config = dict(
    n_layer=10,
    d_model=256,
    n_head=8,
    n_kv_head=8,
    head_dim=32,
    d_mlp=1024,
    vocab_size=4096,
    activation='relu',
    norm='rmsnorm',
    norm_place='pre',
    norm_eps=1e-05,
    positions='rope',
    rope_base=10000.0,
    rope_fraction=1.0,
    qk_norm=True,
    attn_scale=0.177,
    bias='all',
    tie_embeddings=True,
    parallel_block=False,
    init='normal',
    init_std_qkv=0.0142,
    init_std_o=0.00318,
    init_std_up=0.0142,
    init_std_down=0.00318,
    optimizer='muon_variant',
    lr=0.0122,
    beta1=0.95,
    weight_decay=0.013,
    lr_head=0.00765,
    grad_clip=1.0,
    warmup_steps=30,
    schedule='wsd',
    decay_fraction=0.711,
    decay_shape='linear',
    final_lr_fraction=0.0,
    batch_tokens=32768,
    seq_len=384,
    doc_mask=True,
    train_tokens=214300000,
    steps=6540,
    dataset='wikipedia_en',
)
Each number is 128 + 32 x the weight over its row's rms, rounded and kept within 0 to 255. Layers, rows and columns count from 0. Numbers have three digits each. The size before them is the row's rms in percent of the matrix's.

# layer 2 MLP up, 1024x256, rms 0.223, rows 810-835, columns 0-127
096:098160078176171106127086113126167196155111067158105122166157180099093115075137086105122148093146135125120147154111125172205137122118113154131091087103145097077144088136149168149114062145074127159157203149135071073134160084141110175125152136138125151073048133178111136151122173155119114051165098087100147142094081158127101175135128144154132151136121128089162156133141144148148076139142
100:092138102147077060148091142118103163122174106109123116140118215146110144135142079097127140145122154158142099117145102146104159123139136117129111100080082170128084114138123104106139122133065075103089150070151148133136145136078135102163112168078173106109117108107095109154126108159139158140156089108145172157064133106178201177101115129156084091130063152140145102184121076168079093147215
107:074153159137115076136132148125131086161117119131101107080133139079111150110177126093134128182114096147152152098153096089121183135131135091166155128140093137120133179106137169150175154120117136076093103085102105126168158148135155090149061215112131107132108093133115123119151118078143148149137051150093107129116146105113066141113142091078172156050146097156088117101113160146110113145177
098:147159135171197101114100118173148091146103140104123146135177162115137131136113141151121108157125139131137134163147084167114131064096104113128109104082119169096105162123154148096094083103167171176098119114121135112097140100165054159187134171148112146113127189145087162175116148153114122119090094115180126145110118112108093127104141122171166215151131179117099160051118133119170082057160
100:116141118169124149161132186114107124108127113123072128106153117175138188146127160142111107103081147134123137160102185129139148086168137142079159175130162130185106150114064115138071146115022122153049107165062035151146135065149070130144139116120129100088178125125109082224152129134196106134157071109144172106137127144150146163130099085121120160171131181128110130185098140148141103089135
096:140082099080093101167112133118149150085146137153109148147097131154115184132158121118068102107157163125157100189098147122097140095119135155086125144174110125073151146170028071129131150069070155119167175106111152113073120162142119158114171193161117195143127132108112130142083139180157121076119164163143128134082109121120098119072107126072117089155079159142146163100116194077137072114147
103:129154103097185122171119132128106133156119108129131110108077150130117095103206160096155078140103107122052147067123136109138122135109059149134169136109078186082140176124148146159112130096091119162169110190151151165162132083194121135134125121167091087165125105049091164202156141095113079062113097110206168163133145105140219147147080169191155161127170118151112151146149152137095168203127
106:204152129121125174148173152127094159074077095118089111126156118103139203122104123086118160120177155104095133142104087090139131115120117124043175108141113153125124157130145146119103162147167146068117131084125081137124171109101175154194122195098147109091120113106166138128129110164176086099166117132110118128143121107177145102217175135164126079167075115099131102101141167157130108140147
107:126151136095063099083200136110148119149093139124135057190098156151149085154172138127137094124151111103135094141197174123111107156130140101126126143182098154174166158138153114128166131052128081056201112129141115138126125141118110169145154105134087125138089154186084153106145149164176121074133082133176112136182145135145173085179111057167177117125194150080116196133105118216163124097171
108:062117097128129102077155121135111085153148182164212089150080086162165082132099168156122076116129077128130156103131110156169127131171135076143081137153087092094129214185103137122131174110098113112111137087144127191133088124171092140148165153168145154073115106131150132140153110159113085124109076097116123065107170098181189141100087107139149153114151180080150108134107129149169175112158
101:134127080187076112160161170145130121110121118116134125136111160159142119148095139126161142113124167141147100175137131076058148155070130128177138220080100129118090141056155063112157052051170112169116102105106125119152109095074118094158147140139175122112140159111163108121150134130105163082152154107237135092127091138184098154154165135088150131161120085118140104135142134177188140101117
106:139166088111112158131102113127151159130119099144116237135098194054127185143087135063149128150177104119142126193104131093163125138045117130104157130124126093094171074116133081117093134155132198161171119123156126118134164138141136165066059134167139123092127116146188137126137137104126166084115116117048147112149156104092150137116109117141069191157063160082093151103146139133088148124098
104:146215138055151089127138169145119118165159154126115180084134109056136052132094126162118111194167174160127138109196120115101118091062094185153150166126106167127089111157092051096119132126136170128162203123111177086082124172110111110147157159148142174098086108117106137127097143164148135151143168139092125128102130102164134180106124178121134117147142108171163160122117147118140028138178
096:165123153090173117126105190117084155118102140092149117121138117100124096175113138163115114108151060127144206053122071137103122116171117150115154031149143030106162129177161159151107106107128150115154112178088079119179103175111094148142142090122098096097098136123142124097199184151086081175159165145102080132054130088166157081103130122148121095158109152118089170142111080103043176103112
102:099121116135098133143141177175127140112160071213122060188077128121107108105107075137150163121109096137143163141111149090156065158030112143117071131138147138124179166158137213129076068112115130126178162085097114120101134056110148163168105166114117091077119141060099131184153172196134126120120105139075131117110116132105098151141099189089075119166179101084112123114157137166096101110132
096:114171124155156118130105089046118126093116114104089100182081096121135076130166197133148109130133127139118152169045193100122098132154148129145098097142168127136109111166160148122070099183073146146142122043093148127079122137146128103132109099103070152134127129158056157151180102133116165125143092155096117148138142090135094137144124097086120142161101164128127087085130200176121121151045
097:147110135156101112104140163121128127115130147097115125065116119124144102134124120155140144154102160130170156155122087162081178093185119131097112134055073162045089152098125106098162149143105172131139139112145149138073078043101125141150100132150168153107102202105159168140182138107182123158072089100144127183138089157168150142105152119141128127086147154082141167142148116144121092142115
098:093158115125184140059138101107147130084059131060110179128081150167171123084109067166152130126151136046170086127163117077161125126146153149134131136161130131079054094111103097183104116098106170175088119178120142163134129149115127154169100103164078148117069108114170105103131058124163169192104141132134150105093146123119108083099122132123155196151120111116126166125144118167163085139096
097:111134136115114142161139150137041121128145140127118178184091136099036130114164155128139149128153157149152171146080118156188107069127130113144138123147132139118109150156116066118100133174177052088143125114120119127124084146071141177097116071099161119118113156166072074134158142112142145116209088075113052121160113149067117087123146097153144098161141148130140107117080149143116163143156
113:140174138112076158106147169065137153127181124079113079140091086147090142107111112149159133104169129114133131194141145090144149137126124157114172189142095186143134136171134123134151139133069140144186135204141147154167129125116092141109121164110162114135184119141184169128172104082115160068127113118154200145077164124141113119087156149084129189178087176109135149110098168078130121138086
109:070166101124140076097109143131069132136138154160155156176135111076126119181106123135126146116184149156086136128121114100119054153140144127174134102042129116153154162177134112189108093171110086169154100097135202095140172134096120121150058085087101073101196111134100119160066153141111116133126136192165127133131093147119092092123062125164137074097121168188053158142095076114114170175165
102:198147144141153095177166138131125139120117110193133102125146132146114155132179150158161139123158100109074136129144094161137140198171137108080152115189113194106092103133072122182073073106128108133126150152136075173091115166145101141134152105195125125120098132122134071116140086112147113124137130141140154155139114125106092149097117121089162228129040122118128073145125148159139137159112
105:168120136112157103139111143134133092109143182139133129110127139134101109132101106168105090097152133148086092153143111112160179103117078097135132111119106151099135130093071165158061069143109140111137107186080136074088122101137132170166068081100121042107088112129177117096124171143205123146167060092079158100171114085122165106213181107133151158113139120083120122106161134048128136150119
098:114181162116049075113101161090097151114164147116153085176117152139066190132162131131143140120153119103112159148072118105156161110157158090141113035151046061133111102144168119108107127154118157058079136095124128125128137107109145130181074141095142160132119155115123166151078119080053054119142160127132121108133145138099137113157111176147139086120128105156130117136160132141134095157114
098:128083152082130123113146097067125126127180127122119157095131128095124086087172080163144094096122168140138125105091177138094125126146078146071064144179126104116062116097152176126101069106106164138137115133077150111117144093156130126124132141154154113116165109145076143159153041092136145109147096078109135066133128079172144109128110131106116085158104117117157103094066147055120087088163
095:130127157094158134127139105133130132101106088170131097116089133076127134058141144157139092123168158149142090123088130131115140087152171148089155114114100109123111085178141112197125151161107120083157124168098156175131092125152129090135211132070148144105093121121121095126132149148125136123145198158033168147142139160119157160142087145167166186208110111085168160144062130070147108114085
# layer 2 MLP down (transposed), 1024x256, rms 0.117, rows 810-834, columns 0-127
093:133059104066094182103123138106114040111162129150144171075098161140152078148116118145124103084109092114126156096143130125132167140126060144115110114110117139106123121105153175147112117096142169189106114115158099157173100119115143125172167058160182155182138090163142096109154125084147153130171155173099062093122167071103122097164155068108083167122064111203122146083058078095109102093154
106:128155150136135157192087115095111111131082104138132119181096169133127167102121153126156124145088131128160075113135111139152162165119148108170173166176082130096123166149103137144150116133125128122088094129145096111142116157124149104146149129200118169155090088162134167129126135139140138092130180114109079192102107168082136170141150113104207023123130177156097123124077128081097209131129
108:141136117202127101094140120136105101109105100140189142083125139065159101111137138111129116127160146141086149165131150129175089107140127167103118178148197129176130090107107104065101180131123145163109092129153176069147128139085177084131088114167126097209129097139148146112155128155098147145134109119181123079180120112156173121129118123113145143088098112107084073106115124105185125119167
095:133122130077106130166172117098066140148125098156122133098172077149137139145124109140081128203181147120066158092078094104112110096129146164177141143092177094059139118109113080135166074159103147151148176119150184103127125124152155141111098117078138100130191132094142138170138070088167166075131130139142119121155145148155091144074165175086156095064098085106154085172179137091123166077126
102:115115069090174183144133101199142125105101072160169175081149101058189061108072135113110128159135117093119080141130126147047069154151134133148153148142097128122129134104142152129173131113168125149140173135084128153111160128086179136106129134067100140141122123139131107107116041157119129140176113137064114178103167133110122124113105113146145141066174147071180084145094139151099089076168
102:124137126063142064161099098132142210121174151088132114160185106092171143087198076120132152113143146138129137127106221133170132126167143112100142120113183096108169110153118127137207199167123083087106096176131089138115098142160118090116148208130089104148077113120076135104155171164092135201138114096160155118116146071144144145207129173109088126145109093150120084137164099143128221168154
104:187074149181176114120151131157109123135115154146150105125149130123138168090092136115097123114037117135106081138125137096101151167087100159095102141112079140172095144105152157142151141122088103172069133157121147080139120142123120113187038130142121137139143106088073136117106124070176139133126129176144142150115142160135094086118119107102129074129083187140130215112055140113111085111175
111:168106157131222122065093180167138143127149090155109163121118135079110112194080166090116127191133146162151087067121100118146119102184112098177139196116127146109203105107119154141143112160133132128134166139088118137147106113083065137115159100104130120079092108151165107069077097132175107115093153151192083117115136136115057101126157080140074129139088068139155101146128113128161071130096
103:133150170125119070097080079153104092181121118110133161135113133169062174169133131117151120121131114168083205133169140087105100133162103126102137103112097128138063136112137091207090145108087119171151171165118167176162091147094114156103137147075134118090141085103131139122157085086103157186138075123116104081103148246132125114143092118104171092116076149095147171146132097128025120082085
109:188107182085170092139180099110106081097151149138099128042147135151101139166098070087061099161135115146115140115104172125147160128135143195117144143123129114150123133101168099237105078141092117065118086161086148117085120134147193109119087129226076167132158114150161115145159112133140125195118154114178080105154126130163142158175088144110101133111114083166124124164062154138135107095129
097:156131125060165150107135099147134124159189165141101186144080142106146094137141137055123143083152118082093085140138129086170102150191087056135130078081156126117151125158139113058087158155103131054161114170082128197064094183146128131163136096076147144115107153167095111094117099095085105131135118133175150125134155100132130098085096089162131168157086132142171149139117110112132133142141
100:143132154111144186074158129206137053114125111090111102153150112192126126200095137137116156118124128159141162114185141177140096113206159116174195119091167136175157142134148128107102173117134132102080132165090118136117087156140077134102173054143112097165114128095127145161117115157121084070133194126115085098183142156155139096063143153210179093074164110180086133138145158149067093177121
100:177152134119099106114180081149141164121189120148139016129154143154112152132127140152133093118102115171083137121171168110120255160117129117103126166111107179150130116127140128166168209126094081167147171111067044164128144140090142170106125146099083076149124144152094089110207143147069159089107126124111122150097113103085101122091105118057087127097099142127076160115185150081111161120133
097:168161112115137164164158081149169156111163143140176148129114170131134132122140141117099089116119156176127116162131181130129100105086133134151117115178105093073169162127091153084126162109106132152098051061131095105177151127112096143094107178133139086133170126144136151168099151169067142109118066126131138149140171054134141145133176101112188127129149097089172089130126102148171225102128
099:067174126130142110156145102175173111095131185123168146148167133159125169095127171090181113151102111099194021118127149114127124100136099088125183086149149141102126095135133117138195143157094135127108135165201126101132177155103130145176082137108190145124139091181096173119117154113099053102182117104126111113087076133120111118161146103154125136085085067161104103094150140111096107128130
095:083138094133189110093205127180167136105086151123165118148189143105130133149122129140102138204176069085155092100103095150174109139090144176075104116122174106123163098118149109091156149075161128084066132134096149148110116130151150103139137090083126138156122141130167145184149168107125160120060100190144100108141081111144146172117114177106193124137188093165161094130099130159134146082161
102:152118081096083151125088132148150235166137141130146151148191158111090164103158166086157142106113109119135120115118099120205157095138152113173173140149103144128128117124121155111129149129099166152082122127152165143129166140121169115114143155087162093139109123166125205104067144145069160154158078113118175092130104160142136159109173202101159159097109122177093134117130140135112111149091
094:120131114115120113144085106131149124142196145191121184143143173080115163162148131149086097127102094079099111136104144169141156163111105142104073139078131143178117088117116174103085084092102092137094140157117068154138065137127114147128140137176150084146154163141205140081151098105097093122118144147123083148093125093159102080107085117126095115104110164120171120076103152170122156070125
096:134055162083116073079111138118107106102087131100103255079117037150122138156098085127092150138101163083120131101118118128112193131144146144152126128071152104116120038106128115148133155173134142154111105126090092082168169108099158127145124132137068140172119078118137129121112132127120103110114073116148120075092176175136133077100144127165109189103086051137111181142100085129054079128119
111:138123134126106092084109136129151115113160131100098112146124101097143101149113085125131115134109126148174133099164122142070116136110102171124139191150154120158093119152167158185095168110052105082177119171177087077070125239105108141140132080146152073116133185167124136129116076124148140140114171060098121094129080143169123117169120130108106063150140172130085150175143091139154145133077
111:051179108118157184105073180166164064136138123120136132169113176135112140141126199135118130094133143104088097143086109153203173148108115198140187141126116129161155159072146088151195099135153161074106151188106172068116134254080137106120149083155168114135049107154128132121150159076126113092124139138129138109112080117078139144144153178126081150102160165125112150069135087110147073161166
110:146095094140164130134130100131138102127131131075128170144141126123112126088093201072120075159130148081135111169100121124157115166077148133174110161112182162098119156112151131190164184152139120074134154054089141164116158117132154193114106097134126116090080121115142130078121072130166133127152124121127175071072109154113159168117099152076185129192078169169101211083190099125169095128129
106:105107118140145109108093125151182195122074138089141118144149113146126120177125116108153132142136078183067120131178135107129181107177171098145136122144141144118080104178180127152131156081141154121170144117137176133174093088120190101155128098052150130180152115195209165153174109076147177135121185156113094106107179170117119164074121147092096174080138151129086097156125114076133093131135
099:171075160141126118103154117141117120166174128119103131105165099103130179110102104081160184122108184106084106122148127066108124193132121159179148173079167073141145157084129138210147130096128086108125135183114188123086134083115126124105089122147119151097079102127107157214149073188110150044143124142172177091113123140094111126110067138124132152115138162089172146155166079137121061161126
103:116126126086071166147139130100171097199145204110132119108125061128175073066133136066063119069139123143141102087126149153099137143133124145150126181122142088181106192194114091127120144145089099078123178161101137164174088126074115155135135090119154112138092148132170142152137098150118181099133117118175109127144115191099092095141105163158121137113122156106107104180028105150125141124125